config = dict(
    n_layer=10,
    d_model=224,
    n_head=4,
    n_kv_head=2,
    head_dim=64,
    d_mlp=896,
    vocab_size=8192,
    activation='gelu',
    norm='layernorm',
    norm_place='pre',
    norm_eps=1e-06,
    positions='learned',
    qk_norm=False,
    attn_scale=0.125,
    bias='none',
    tie_embeddings=True,
    parallel_block=False,
    init='normal',
    init_std_qkv=0.0449,
    init_std_o=0.0094,
    init_std_up=0.0449,
    init_std_down=0.00503,
    init_out_by_depth=True,
    optimizer='soap_variant',
    lr=0.00506,
    beta1=0.95,
    beta2=0.99,
    weight_decay=0.091,
    lr_head=0.00745,
    grad_clip=1.0,
    warmup_steps=200,
    schedule='wsd',
    decay_fraction=1.0,
    decay_shape='linear',
    final_lr_fraction=0.1,
    batch_tokens=65536,
    seq_len=1024,
    doc_mask=True,
    train_tokens=195700000,
    steps=2987,
    dataset='wikipedia_en',
)
Each number is 500 + 50 x the weight over its row's rms, rounded and kept within 0 to 999. Layers, rows and columns count from 0. Numbers have three digits each. The size before them is the row's rms in percent of the matrix's.

# layer 2 attention query, 256x224, rms 0.118, rows 0-124, columns 112-223
121:440511425519515484542515546545426538482487483507504493389558442478577498561521544437535508430489577440485497549526445511523421422628588522478482438549422521452514496500471546508399517629539442520525564485447559541539479539481437453614537426529482534518516635571400512520552505580498403447525575562472600487519502486517537498406480567523
114:607474504510479439556493545521523357512490614524415505447446399571470472480506549560533530518513565497549537421525524516516531533510569510561467467397467417587523548466472517531478497377444472517483497437425400515537487512569539532543461484488484525649526470551461459522543423466395497490469488391370482441420522514554434499516441435496
124:554470519474510515433497509475478503499539493553487439530434552512514508487551614453521500628507432485514541527454450481520426577494415536492530469494478506438512440617553504578597477484487404446426515579441496532481525408571506568513542511503557481347601508463508484517531463406556434581578421574417483471477468417489498507534568505528
105:484507572498472560590405531540522494524555446550486485504381478459441464449623410611402530479493515433540456497456411414456478558421442497510406526511562496569557569551525465572457462566464372479475474498493503460473549535418566472546552518522514569505503457433575488537404491527552494474548569515500456500455469389537602540406512424491
112:522465425442554539526461520393501512458440505475493616507497520585513484505419467469418515486513527458533541514479553512461485430542538521464544579464500564489500487455413514398502530385446531445533539515485545545386576561479458605528497410532516512577510500482615461523485467528456496481452494405440535510502457519500520537526511544494
111:362561515437506504474428459491511565456464474423573566533466523488489416534527544509506562469498527462612445486483474388479422483443501485523472405492540459477411557509495478382526543464553501512577528346472547428541512485448442546486513544457496441548507547575509581519486451393423493453575448557462466482487507428504424470487497506539
108:474511585505482562473532423461532498546587416509480485462472502446660563564437524503528543570446577549508550476473432474490505543493399513550541494469494425454512480506535521493499413465629422429451461518510474475459502564472493557520566522471461406533437520546610506562501512512563461505497548516389523436464508477426484530648501446501
102:410567563527488475475546451564454469514487523463575551546529516551470604457562424463403464489521441503527489425555635457502528510547562549486538416426500406506560493484533496469544558507524523433497505570486503481533562563499522389557471628600385489536501478551541392568497522494543559466489471530411506481442425476487466509485604484466
117:593498458534559453474501545536511473570513443546482556452535508469564541418434526521444474445517568550449517443495460528482495530529496538558502495548564444519484589493520499496398462502409532537482459423518538435558477450460515486530524585440536555514470513519463512533481559462505464559471491432512552526507598519455458504430446468422
110:548435477565519456494447454560506610520488507469573564442459539451507370453570450568425518508454519505498450466535555448544561516477497494541502524425459454522563527473419329439484581551535453516444460451554540546609437463472458571528510433508494570431459525520412531510543480501570572442472525474467499564512637474572511459567525462434
131:541397414494526494526474562580440537533477538511522464507551496477587466514484503464504343423502578493629535546481464457446519497614525506537455504615478495494443559439461537445447551523408538486533477478575488545501437561481556452498514539437467576542505497471410455506555389569461341437505475456419542540539567518567442491526521402490
097:434451509530512555595407433539657458454552517528559446498504502486502484587519452468481521479512555478434441467497437405482573505545511469429497519516498447607495465421497508546474523489601624561474544510494452512453422506522473461506454572558491484542491530496544551448515591400457454549590442463541423525552499584450492573435479569547
105:578433505496473387465538530458522483630510512528497404546556492475622483514338569484442480472557420492432478570529523441551520486534553477472514525564443444470553563469575516466484517521500507544448531464542549502567462508498501448566534454456497612584507462521524562479538522493575580488454509468512468467491485521499543532488455534460
111:511433424595628454482525451452438423432463516447521591450475434449521574496445509507463472416501393539556409551444413497501600443439574537531456499525483431493471542537477464510546552515461536575510425495527439545482452570520500521573422447487497539500488599451506531550440476545513470461471450385513500514497513513562549500604433586430
117:529425478476502552531456459563455589536510533513579486445505461498432514441504475475497485496509536485584434554551520584499560488489508488448486526446485520436518482476528528497468485421476618564605481438522437500519443509429529514526542406518507420525481516457471445515556485508511481480480477432550490508549490464518473550530535523475
108:550427458392489497462516503454481522453532544478525521550505462660544416501508576545395489539475545509466396467577476487535487523569499500525487525524535566489411491477558494512476499565422483494503581564442487471500524517549483432392440439498486445525554537542538479550532550514534439536415353492407484500422505551510414509530404542551
114:570527454554566524471452498493533529546597471448431528438426488516495461504513558487459553541525518427606574464530372457530403494546481504545502577577555460486549517553423509571613501455494546540518470517472545460514535505396531519480444587480520472511460485554514525414485496531452530510511534490542537503451584465485526423483491465557
110:509606452490481458414473459537516462468512576462461468500451471556522468492450492504432518566585555497536520446504485489482495520611502540514474430573571402575371496553515492537440505517566479530387486516521588475580514585437416499452523526563436540581503487551537463532501487528582420498445441461500503500581552402547544511468537495566
102:412468485504502503463413506486510489531558417518545450530454457510495522465507512556588529419445547487472436517626517497543515520497467468452555563441418477463469471523544493344483533498405463491474477493549444475489467524577528603453554427508458425475503499485502424556464474522478498610534580552553537425546514573600507472449423556448
110:517471525454490405563530550543552471524361540566510433548504449529410535447516450462586531534469461485461505514539440530353443556474528415452552604467454448506502483511521570512467492469515579472587482448470456511422513511473505540465431511565540583568475510526525453589501485500499621412509547471537440534573475475518491555523484508438
103:578516511546538547444504429466585518501461410536557510363487513515433389535514574592521480513470452571527437550482420478540534507516477469412524425544502457570552524510519528566510511502561467525446535529459515507524429481481417506506443445459549568532494437436471481571516499541555532566574460586494579405540508536383500592453436547575
108:496516437458482449480472510427524475497522507501529452539469504558472421503487507543472412493399505589517539431505451494558460540515508514534410490616345429513551596497476495539483476525511505453446531603539513463548514503407424441546550559527360386554508451573548555518376521481429554528448560539572457487493561514581535488606464353473
107:435555557403537506616543619511434446441550508529520530416504529495497488511531542570458516494553588489436597531499551489426436453420450487513419523406477495471502430491472461413434541533458524541415416522477515443469614534461454457452448512440420495471490537494506486576491540532487460489429496508385597534499504498538508445529523451485
106:422556421468495505521572464556459432500522511527468540498557466557442551533444533533438520491403561473511521491472486489453465445484493485607500517504556536458506466558519457519500469478525491505539497542535511416525399477519523463446447507494521495601567512492438487629528513423463470527459474409483488566529578527494501507519387529484
113:429548537518447552472496429470598557499545464438510436614508439419582475398405409444485524426533474509467512517492504483495504497547600521513510581542535529505463528501506423487470557563475510508505453473494536508452528555513521550673472522446540467468497606535464445458547506542519449473471579521447462473594421510517549455568494462562
111:613598444553450452529503577565472505481536460494514596413471520511492553506541591517544505376557457443507590429525446473561519484462543485516464486533551472507473499515381577569428494478429474486507492517463528474458544459408406506447552501492461386507545448535469511576501442450532462490399582517601527462401518488595426508512583485385
108:573407514519612550531513497486491537406510585490468621463498465492447511495506447475508494558473479578495469427499570534505506491505462514512505492557490451573468590500488530434456452510527580438488544478471494594531521421398471525505469502576525468535461585566500464458466502474473607612488590450534494472431540463444508467455556470498
118:473476425505434544483458513522502551516526454544520537555467443567628527485521488500493485489440549528481462574536486606487529445502522470531419549481482568434519556543417583523408497486541539543543539439523499533586448486479547490522467476437502523502471588531460457514517403467504408457503524478484517588508542450595511461487447461509
102:516521414545559513608428531489510519515442437470582472598506576504512517467527428462491494475474499477547579500485490512521471399538452541597417535521484402557443528600565518542485506566571616566516531581365617527485468565437484519468506517488535584559499547507473432470486504471456478475552655410540515597485560468423566479461469459523
104:501483386516461610518505567504462561472569445508516543453490497590622504533514495531464513430572485441471453443526476508466506423497491435554490486477503652545427478487489516547505469460472494514583564434504423490458421452425581485436469528469512500474468456565406538535588443435493514524570472422536478537462476566533515554523402486453
113:561492522539493537484452537499435469446468529517491531472478542507411441531591411544577387465538558475514482460463425537463476488510519545436463546499602407383402421485454510556503471484450568413453550452488513535464489532435509486487490579534553542462392575374522506485566458515450464457515557524472445505540509485504616549462475425537
111:396553456542539596538517476515516559546520516401561523503467465484450454372539420458524518454503456466629442461536450577546490479505488604510480485441500566443469535474458555458473469513403610501445536450480486365553480512544551553535431493507473603469432571516532609453489481487528533472430493572481563522544489492578642417402569579500
100:493522440489573551543522524451546509455551472565583502372468439530506527323472464541505421503420539373520530503468479430495526514577427477518488491483462431543445559416512458560445524546474563494529393513554497517451512472477424456499462514490447487519593546518529554464511461474486443513512520502523576493484540468493506408428529515469
116:514487532577564461525423387487503461557542495585537536456486527430489419529427476498427488453427459552482494454557441480517584490494513569525467518551465495505494503401472485508507580514563550525475538557428485600533593565445461488467464525433475516561494449575547575486538474493426405533524567515440522535413553536539481399476464389509
104:478458567425499520534532471514460555413447440479473438451582563404496520563448430503547572578584504497473597563471577538549429495538447488525480546423483521476563411430423439519511523556458453511553465550494471529477520547507613437510590435489535567594415489505612517507489590535459574436556478499556540567522549448532497435474513496478
101:515530509498511465502482567526589502504548494431533481537559408401463504408466516539399505545532460453418438490459454454502579457423436483529558445453502466503518419543483549581554552564587471471423501413508533445479407544470482405584504423551432527587557578500567527483425499503536490444486585502509467584533469481503527547547449501448
110:529502550618518476405438505578574493497487501472467495497450488383424523558455449510601544577385486449464553437527541448478447595500582435464548449440458594552529537441532555433472587471498556415447561500489423536494518450529440490516534494481565572499527523404527528447446546570466583475481545476472514461486425465511595520560471508600
100:489545504454521442499451494485506430464460575487480531499457481566507594521475588489494402455610539497594556509390535575509485545539542427532483550518585551484544532463504497491493464459564530566557427514447545472380466532532482536459397548591514543496476503455510495433526493554464511484544521509632499507537450470495516470547479465499
110:329507646502553412497493607504516505547477594535456504565354451475421563437487422570538526498573380507503495538505508410504488509545435411450388542528469427501507484543494487480495543479475431546454442488524518529489437522533462504536463589509422445537466483484528543491504526543412509475510454556502473464513496457529457564537520580595
100:510504544435577446561473560460567413473531544511466477546513535496561479603566570512480466478516466473423578511449483475452485564529459499484503403456515396428571601602553534514513493481520457437460543529592430531486576550450511462459453493458517588472451513459566572380508510475443533465468494497482522497503583587374462510534434537589
100:536557493514504563452522432566563566453447482537422531478534590438528509471476451487559520470535516495444385530507502523542550571446426492508554493430506490556497528568567461624589457434414365505460447465393595602436552479471567429512514509504520535546473557532566497492617484443545486526501477520564529503536505527463603480431459496562
108:536381477562461491462560534521507467571509549490499439520569522490539535595544597522493465476517492437433493502444539483553570464448559505525369452586511440421555489478541595448471417492471549532564515432480601456493513454538478596450515537523546498578592549391478396523524498433591417516493514509562519521590540563464468567470524430486
107:556426553476516563541492455449569543566522391448548477588511546599558504569572497425472429560535489546519455470467458448522553489497477577459481528430496434447435496523483411486543500359458514492409499504395577571421530458507517475529482493472520460450515553441487459542493594534483424588533547536508532527486436469533490533446452458487
105:536487461533489437492520527515504538469441539455431415494483480460454486539397490441557536491457501462511597488508575505529526502470444517515485474551512518536459490450485489519456537463438432454356464473497519619506415476530590561516452457513542497362555451532642506580459421520441470562481487492458515487507524529443490471484607429563
111:491458438389594548588495533468614520482501516538401459412494561451517461637512431457499458538392473465420452524480491464557564473497402478471442531507456581474546519594453605544595364442496456495578516442536496517501433398474571509479512483473553490441562503418516519487524484444538490431462440510406429456465501560443586602533505543526
107:577555466482482470479491451521467572446551420482450482491511523540516462554579545549541518541441489442515472435512461407497456515465463464495446516605502449551594580462519474463459464568496607405555515446471453427454499434464449492499636592435478450596458461471544545538463383531535450562452464473539547521456603423444462502541545581548
105:511512466386485504519545514541484417481489481526542640463494467438515484568575508479625381508559449428438487452482430495501578433388573389531408440571460493493549573563515511422543500578459456476492504515510573475537559499444469448480542475491492543508522533428505476560513500503516360437424485469538462535553540457424434503419565524498
102:503409489462449495549467498561513598428476661463478376512477535502554463443525527546460508427543446490491466559562463531475474518542512497569579478460454513543556563492541473537533469414498577480515364434483546550408538572535427488502507395447608653509583505573525536519475544522577489470450439506496525475498471499459531477576545454451
117:565519433528526431566510475562512531447513536500475532439565470556492500398480497474559498457515482465636454404543549455479450512493521442454489566437548530558572393430492547505437525538453470455530479570621461504468486497477437513529427499465454465406437417566469538580445479360528494512507449478525485472480471523443460478482456553494
119:506417480442544554525434473540494584512485479684512541443510423529453512414393492500485519455413569476477577543495504587576599485529488517592453553476536488481601628496520445560486454534414540470540484486439522519455499586402365527588473468505450510578489514458473499491488543450524514417538497477527576521540488492507503394484491491453
113:499481517428526556527550515450489469411374538498381521535547503469609552534540498509496556438541465497535520453531540436488498561536464535485538517379462461456509501556507458429595398569482498424460555562483521492462513522629569584372553573515504616541500408449544494450474548549483560557613365519466500529437499543456510539441505520529
109:527547498520459480499520528516495498484484518534464493514471466571513457555505627551497554547420450519451545516573467512526495491536426461551454446532434424481485532537476441570484517524457542509500521473471597418529564562483469507409508439538398465508491512486555499472359516558404439455493476548541543450452468439486548468415490529513
113:516450554486533499457513558529574438523506420522435493505608470488419447544456516577440505615467462422515495501372576421452579441495395431540549453504531506463463561519491514481502501447499481517547532545525486459499519462514577567599577588519497532560489460498422488463480568572502456476480476497476512533481524453456516592514481503481
107:542489514471512438559445554544511459495527482553561602540464533520618467521411462550522498515491466482525502461555403426511454494503544536480499445596559487472485514426471448514501486511547470521475490509476497527508422491488534558657463538428559510563459514599473469444538474513528536504433453523482515558446497491498395489502536491546
117:441588575458434580414583463490480446507403478489472565457478552562562467516426456618579481537499408519449456497477507518441555487506485489479530518494475468418512418553517520544444517553519442517474505476555463480435488507556404583494551554427503509610480497430438565497498475557455502565484455514512510486565391511424534574511510551521
111:556516440517474476493562515568506449515528423513566487482597544476484460520487515547475442419553513560500525469558394427497578418509437484468486418552425409490497501497520538511484400465586490449596515461398551444539396550449501481501454519450482460449489572573573475437516538520523467504515522535512458594625477478496492479600550465435
115:487473534485519563540481475505538554447415431425600534519457488517490401496506402514589552494424529516446503511462529545539509503539594496456445508537506435569447449414462510499480485530504485495483483521429489541427528491551480450551527528508580555396622472489538522452525522500493532438514493543497544485501497505530401429446526466496
110:454464509409543460384546494511482586531491527530507375560530487523504536556481466541537512520583463558528578493469531431445480547488620476432509553446536529474476312539572525488569447497446531438497569434538545469518563520526477534472486439554561537467500537532479483491552495387481493562532461540506563511548464488557506468534560464454
112:473469534497531398466427530520557486579547521554500608420382512467535447559531509458496477556490555532457544570578500469540493495507462474537477422577496436503479505510456536470403444519524528463494439506399537407556516503446504464433565398542477486513532526485469464499541427494479529535513601507515537544502485432552422567549465393572
132:625393432563493551450489489447580455575527477475536532540500455540400426549436531490460512495434572580544455472471492444477493484555520466585472429525529458510497479512482517494508495473581530552466504602441549448573502443470460504487504449417499386506586458501484483502418522495491473567447546552547544504518573476498473474419494516519
113:540396484494503611535573556482567445628560558481617519446519507539440470463567465430501526464406506583469493489527541547470500485416387485523567467453504474491619503514427425441514516549511479461483411492517528461492612585510532483490451520538556483435502511484530553513384482443526500500517488535440504479421501476480536421577452493431
113:500491504564508507561491498457510393446524490453560482512474552536534538450532519425550458513482532545503469446517534474464505590467426442449479484569547505468513432513493462539501474533499520481510531610523487555472512537479464528522516532548599503562496420533502504488519531520425545403573518474496474494451437550466556588476462554448
107:400473482453441434554404445447475502567483561525510417511443543541509543563496478472482521484531593542548478524379517632497422503491443448502571548471484486475461454443507553483503506503464504562528575545515466465404482472540506480459462481540511553486536508440520427478546510513481524493592539525482521470385487539481448596473531475415
125:610478453492569574557444525486460448501487451480540535435463541548591481502486583514563465510427587451620474466573431457493565508534426464500385517577512479522447636564399457629450509558554555470457470476472544482508484512454493510504505426574514474519528577471485475450431429481480411512489518487496443548533521429524511409506418444562
099:530545478455500475489540572490480485409520498551549505533443423549452525481527509424499551489543454499554566547432453568526369455547578526465494456553604468463507522486446512461409497587493428549529410553513393527574538450512465474482528508488486435469609414508515491485450478548534500437428480488378477469443524418510585524627623419493
113:527537474480505496606548563443468417528484461489440523510556442491495536548476468448510512580522478532475437505431423526513464500467544517501513459475489496517592631508481482597440536479445550503469414467516523532589464489544516477503520481436459589424539456499452557485453529570518491508425450510521545562454526424496531449475396539355
097:492636503493550515413557565450507478455543473486458396498408470483423552479593614477480490482414397449499537610454517523410491561524511500400520446572456518443516443571557478455456565581476530531464564509482504420459477517461519529459480502500452463514478531449505451490462554495474561463545522496556440411481586563513462470489454530513
089:483464534608578451493456484480432532480546469592526510451416464519612405465512535400477548423502459471541548532496467483559444488484507501448506447467550450563473419479478389552514450487521563503506505483545466484493521552421524463488494502561427479435482472533500541566445506549537513468521495538528504495549479474527431478507491478552
096:466461395534450499444457471475457578575491463490485605441469421554412511550431453508474471606525549495500571481433554528516470526580489538496466483440477509478506473503364400519442498458529502485560404586510461494489569451518528391476621527477511487517509497429553460540547443536487564552477499500464528464434440568469508452504477414494
091:433383492550477520455469517533508500405441497481523441459471474378435491496481543521486512447510485575510555549413504550433408538507472519399513365452496442504484480550476459510499517477508470528585503548533410542413509434547451537555492469473461496501470476483490464490403508523451527455633520469430557528490486498509540525450574538549
102:488547551448574509434550482529500426401581428489570477487507569474522439485522514453452491504527460503426636491429528432455552443498395391508534549465468455593430469581464384500547475515536452448397479523461518421519528484361538464521535509580535431468480482534511479522490622510478470561542514455634399573546580547513406491425490502495
096:530444459441529566510427537576525503474447499526502490521425445481520444558561471500517531527522452425468467553508544526601424535484500490471495499442484539538539644476494585491456530456535517520473448449627560485486428526598473497458518453500494368510534416465507475528490403502454468564438441540473398449500446470474471460490562451377
103:550523526534556458479471507540528565592432516462495501544392555503477489497551541463446465545426464510494531497453468485475571511387409492454522510497382441493503437508471526523409482521543478404467545684553528571568577383461577513507520514605505440511463534430564492606433539499547499506418564500535414527492562507519427434487495559566
098:604499589504559490497538490522529432560470448619402442469502482495454471444576467532413463530457420556510504472513456544461550598495504449540532522470469496476582545419447540545509573492472481449536445407498550513502560535461580492412491472410454555448552469537523542491500445452561458535466452493473475540412484420465473404528490598434
109:555467433511454388543431542609528470550471443474467608505426541543556513521507549530552534522441532470524572502482381533545442447411549534577546425506519510462561452473471538552458473456519435440550464437373545507536535443569573487465530512420467578445545490485402465501586355430505465533494520555459497508467547503399469504489572555488
103:473473393515512540509428560326448414454576471506496492560562517571378565535590487469513501512415445525498496419497421591606530475519561469537520536466509434534462519488553489544479549423476585472470549487446377490442506465560581461477530507503521481569457467520544478420541526589507483477453567456586515530480491481580491535434498437542
087:483480551472537458467530513567517464444585484454503442518429580536481486503471498374488477499507525449498559400511492502462458526454608492496497518553432582464531446523579475414463443551476450528522500464509416472541410464533555516547552539520522456475476536528492534531480487488441503494493456576508417422551453480526502403541488480536
095:458482608479538465585544520534523560501438518398509428530492445370525531471545497484522399425574483508468457496471504561427479528522531499463455470460574513512593541593538538473440566402503520491547460392470482534471549449592555556467563426459444525530592535418502452448534407545475511483508502435432535460399542475507577441447550569460
104:439428537509422463517423464500428459514542568481572639491527434497554469496470497525479549461474528465553434486496494535537440541472556504477496499459518441531456419532481480521519478514546483568469424485498447492472519505506406435512494572608490487419465491598392467499492498462483471565436473549497508513474525473447547489520588418555
106:452560529521465540503519460503447572470418454520466445557482514462513444524476526583441490512477500508550454571425502365543503506515521431481508551575534489360465538567510385479439536476472455494615485514476503461470474462456478477548407526545474464541615546553449571392488588598477580547605497483454414469606482446533490487508532435573
095:519565629522445472475507520594463408519467571525517525504509573467556486405515506502492474459556563589483441484441432489424500507425345526513471546478432543463465477557498477553454477579595511513460493550518540585484523501489508411543508553434512456552451569498547501566442496526477452501470544505522539503503498521545596548530530449459
088:522523484497599523502424436481460409591508465514462505442496536433476548437537566480521569514565564441480401577544494450498524498466578512582458448519466445520553481460529452528443504489538501558482455509494514470452578476465537550582649584630524475475454506501439473529489442515467478583503442545535491552486561490529453532422508504556
090:477559543488582531550533566413576555511534488512535425530578477458435519458572505534485547506528491415462445499611464477472474442401428499418508472475518537492510573502550552499474517543524543536491486511488468579487474394620495496447475381436407531580460469443525480502532525507522499504472520518542511476480611535517590505504575602493
093:559572629495458495509539460567575474467459552504520458526444490411484520539444449485474480497551461570523452503512593381440519528517527499546528523457565494451449440489496489521507538557569405488565460528460520476548467563466438506457444470514562614501507510591498575438514556437430476467518504553503471491527439567486395504484417494539
111:493459500504526485394494515408436467521535399522453459525519526485486487555472544428477498537526529522452592439557468504569582461538495499490541468580529499535463489486467450456624499536514513451405489467394510508495431340474566562531524554461496570551473456526376535477566488558580445535432481549523440499472492592457419445565539502492
106:597480463535538494528421455464390469601528586536472439542479500542561443499447452495481470522523471515580398458587508508502499547535512509528507526593421476485468553466469491554432483536583546415411393648432541453541514530489527545446523447496458499600513534525534453526474512561495477592481489563434586536451494409528432574463572507564
103:432476546513552479494431415486460618542496543442540406480552545428489437442460475568437561474435548496517497531596498499421491437522557528488536487444444519499443486491527503361550537502468514590570452565484485577528576521473430451600419410527494604522463536547527546502557532538488549418569504505440592494590521518489491513593434539507
091:562549541491560419562488548582436468564435599534533532468542395499589466530564481544550537545494534503537527430557534599493562533496518462461547527547556517436461430451504574492505562514549385435472409448498492379489469492466471462451531364497517567530530459467525502504502548484484543511410544472495548558452447426424481463523571516479
100:509590575469566533491475463561476557459530490474507495477537507387488482519499404530430448501539472519525401512423453500412468452530585467493466529547494521473463541645568425454397619473472485553422494440493415529482496519489460485584471395517504512467589475572497516336495461521458517448559505450492485532465561574600517531476528493509
095:521525479510514513482486500507538535481512459550511543462465500493430522493606431539503471523437549482466582555476406522477511464563524604554525468556479513521463464413472507503481472569515456475555557514406464475605461419557493450405502608493387553469550455474438538554443512463408532489498525543534532522508528373529444570499530599550
094:495572563502610475512545480418560428520499487505504465455535494457586435403572515468494524411553501511603528590533477496450432546481503508510526514514453518543496432523540478454465478504535537457424549534504496555507534393527462559432470543526512530510520565517475465432421531501470544520512617532536504567454476545584410430441502524520
096:492428411546443518517429549470458520503392488540477602436509458534547446573423438529484391540480554559506507452436466465447521523510507519580544515429509516499520423471434599487504488508577498493617456391503594451539510494571506498411540417431384406467533476499462520447554424536436482456436434544443609476465463382522513530471516413488
091:474413380469455543552540449505403547544491507513561563506513507518468421489456453502452475549452510499474609531540432511570532447558534585530472526439569465514488478459338355462501429584536477556333452508442509491507562496483439525542528505453436523505535484388449560545548469595550477530471458507531472522514480490497465469480597408423
092:531427486453453490490572530565428537499518509456522462533580519445526383582542527539483539520550555516489535489535436470456478482494436481515511434503450495472425534473449472514614453522577428564458510568481545626535501500562489512657433462496577463410496460547435502528545395553546452452376524516457529534572505548503560413543587440496
091:516506465519442486355451481489525570408530478510430555449434528506384531536551479452510428500513539501418509418395523507540497504612550416510497503496533495566481515514527554413587501467518401516432492492436517463485406569452478560485500548537542508500547521440485489506455605476533554547524531508581491544493440414537498517501385551555
101:436433533457486497549477437556445539553550524518442543473477526592493535622503525519503543551544483434538566443572529509517468522525587506570435484469528575418524576458452492639608457444552522472486414418360504455528463528503484434494476423473515482429502448492408453534556438458497485522470577502495466543500542465406649427510595469483
093:490442482550471543568492546450515440488524385551513550593516427482463575563560523491525441549483515435433542440522517501525481531523573394448518493471519514537517448507452562537446531498540519471467523506432482471528496504524536508400483463421496488548574467426454518467495581568526513560478473547616466492507479539524318476459444497433
094:469603472449479484528469492549452432439469483482479518508442451451558451443549494537436430434544522541499548463495449435398442463562596528494429517525517434429589463456535523493501523625595432566512489492617514471526459506483438483516513492532555432539549495506589438480534494485424469499537516535591582481513530506566470522464482493484
089:478559588508470395376551524474604490427475520434469439604462375466443505540544488474493422508548393577427431562515441477525499496459520550501410481481543555442445516510526555521459580547479532535543504566503425448552527459558554408496500442562397453413533458455551471467546535566481508436476474512401516456494523548567555423541593521517
104:509578489444508453521455485471406495547516452503549593480513532495553395514463592518485533477497542560494458538520426459519528557399331540436520508531508452510600513526533438449377494563577511414483549569549488495541502537538511470491544507551558481509487471534491531446511450486556457555383520475478477410477388461550512539518435398441
101:446527500447420514551424442569532533481505518524586515397604461517548481597469550536479528566490503509583578491550562578505486568497556489538509394432574455473505494363511428507544522511546591512523501533495510519484449512495514497500489569521610591478465487601456515567490496504505561441506416489506552442573364539439476488510527507566
096:552441534510592502488523503455490444468526574504457444520504412589437426484501541486550542403516464553516500499490463521487559445459555572391484417486462467501471501502428608511479443505488517594537496490555586529454585536525418486550456418491518477477512569459505507502504493486475474458463490538437505501577559496500545502465456504576
107:537572468532508527426527425490587536443409505484466440459488537541490458529450444482449446416553448550525491565438504440592475483486480481501499539489531476487494487484467430470533582494483478492550487553535507537378493500517500553555458474524542501528519544430563537522507464444415591473503527450524511410550447415506492561456399480543
104:427462533554455530455542463410534504563599491642504470468506628461509541526421518475511532487407468483514431478437484507445473440476455547392518492589492503435466525532541402542416480506528502507493576609520441458463416537457452448460533578566456496533445508553498553598417571534484485598552511551489458486524530602433453483515540498583
093:532517449554494473517494528511547454524425547477507488438477542446569512575508550506535479546493522518616540472550461497536518537460428549493548565473445463540499476606565550446577504486522546450570548447511568444483538488477529580462552488519545469541603511430495517547459505514379587600510583487443562509527435374465579507505524487465
091:410512535500533456504441576524497432495431444465545474467593534416395543495440503544505469549544567505516490528510355433500496455446461492483475475543439501519477490425548583433484546492526582516506574578527491557487514489466543500489509531433516574483472424592505522464545456500422448550477480516520471417529521493430622531531589451505
090:498468530485460459418509443517536504557426503554489435547483582596486475530400417370552446473474460504443572446482498531506554444484443548470483475498438459545370601436506464512564503540538476596471631534586498616498467469496526466532467498508436466460479464446542437523514507504520475561476421524493495509568464504412498512498458513445
091:482509511557449498475462466419397473481516574497447503433543494409438463549443502331543562458453462381573497528513521510572535484542463487507544465520482468594550567453556434450520534502473506562491494481504454493410522483548508559516544520526579503412448426558501556418530545594459544416564436539541432536448555553399541497608478434468
086:506537516541569505482475501574590590442530540387495546535474535503501464515495474588525517520509499571444453471435487505453518518468532462512538561472446497511462431620429495520432570456499515510611451578524561515480496521616449481545412479496538534537537521539552448483394578364405584487561545511453484475440459494580525582329561515548
105:477449499477508499471447515405456500500537380511459571510487467528416531547472458496505523476480494492549465500529532532556527490553543526505520564519470511561540537440532508519417499575488467569447430566486491408404486466440427407417569513500484454566479492534506550490460513461472403501408451642497439495502510508469436539543411467507
088:464544373563571536559441509474447508465442503444504483542522500506585445491471446509438459519555527475504397501479538450541465523491463539591433524623479470465517573567516429494492464452601518509535443537459516464546503501590536519559444449456457522451430494527492490434511472552479464470474375516481535579477541497499642591498597450466
090:535548434508523573449559467492480491570441544536501517474598483427555442571485541517486433463444509496558436532507499501550575419510472561433533511516562503543514591528497483504584471486454429443466541567521508545516606456394537553516544500368540435467540530508565582591422528522530499506397465486444401424489455537506545578476472465426
106:423499446480398481523502537471336544467507488464455489533595510483408509517497471452573469463566512477503443494556488508478468430434496533454433438449517514478476545443465485466561504558433512550464445494510475414545569523494435534575522432507528518547429469498457518456578375437588533447474458465422537472482583491434654502553476455474
106:467465367508400437540431512461458549403532540451500609489535562464588394524529471484538435566400502524519529553455435536526461531447485546543534497434542510527509513557527505531395512533576457463555520541586477421498525459503529572505536590559513465484570468509506447518571506481501578481518510498463504495551439416578416481453515461410
108:535544521449416515509490430474527530450575502552537465509468474470569494532545506473462552487471563414514489488527493487547493542517500517523509422545589456553494451519531465504495483609539589456497469471506433516531482482521544568454441536476509493537502545460563656532498538540478563449523516524545522449560429556522384509545434536544
114:482489494507492517414481541509496440506510539505489530519544485498410498539474480507597580497397534433456575488454538497544595435419414552488550564518421459514534498504516479475571325466468423420464577463429540423548545489432528447460648438581495496606530475456538518542472612547545463475435565511603504484526523508511457492462523485475
105:554578468497463537488433564446511496561546465477469471480571514481434458489592514494561560539392490464469505437514504531621600523515499468527549477669532480571495532513591503493574438474447488444572572475532483552555456506467543563461495574543544525443592470544504471520494540506519462530398531458524421449531416490495431573491455571468
120:541429456432417508538447586503468452584488530456479539525574491642429579539454498491565530569451524479537510482546476556553469535511593565556557459522482506505504536469501574437409509485475516499491533505370466501624481406480515512449484414431495507493477458432415481577461495525534441500410395507569487520398516516434422508542523544495
099:502564488407482559421496487489446467449507542352444422518473532512512504485519595442420560426450510435519514496440526540561544485522470522461459590521524490535485414570562465363502473513453439548491554474524482497353448547515481627491491509534574477547523478617564561473471511465423483458624515471452420495499467547414446498554430487506
094:509551435519623494487459464565450522543558489504388558502555525432549434467456565553471453522534560548515437604537483452508459484549597480560463477524435506463485472594503496413416535414452503532504431529543491490586586363432617461530487429561547524564526519525628470455501496534527509481567547549489466582511535483550544434436470534430
093:420487567528425549456467489494569482482420483517495541525483453519475432578424451443533527468582463550446520613408537544591453508548494495643541479442522537444443522450464485568508490476422436506597530530460540432472488541446446525483532482571489444490541553498439452529458515534479534487519498461514473570551440513444411507444537467496
088:452536500463445530443491470545555528523533482498525495574488503534521501594581388477558547507536497494411562373492535514394548481490450444552538438521480500550495428453485560436605510452505559490540475476519557536560523525428529527401417452502465419536439407461470484537493559570467498488484471535610462458515454453506569506504458631514
094:485478494556563517383502532449439492581522457462426509491486543505539459509506580473535501461415464501494508479493495485538506484490462472459559528475545461508414532583533458556512463462456391526549558546514513486464441484520491445477578552484547493432565533491395468527510512529572515549477501509594461581542432458492380584455636467442
108:587527460488505431444445441528384540536542490531534526544502550492459501500561495492427494558445591533505424552529443535561457494471459503507548567529416503644505495592566501423394544552431551544510477484486500499561430484489501565522485550515402461542459561545553492508427567501556448490507517467424440551448616432575425575526500452538
109:451466458490484506573560527463442470645507552495486480483539468569421531501555491484556553580522477458485553453608484584523572489614493520611553502478463590486502507537475516576513512507384526524536502456472518535494438423521482534421443501458449561433479507473384418541478444445564500469444432470487513462480516471433551562576525509551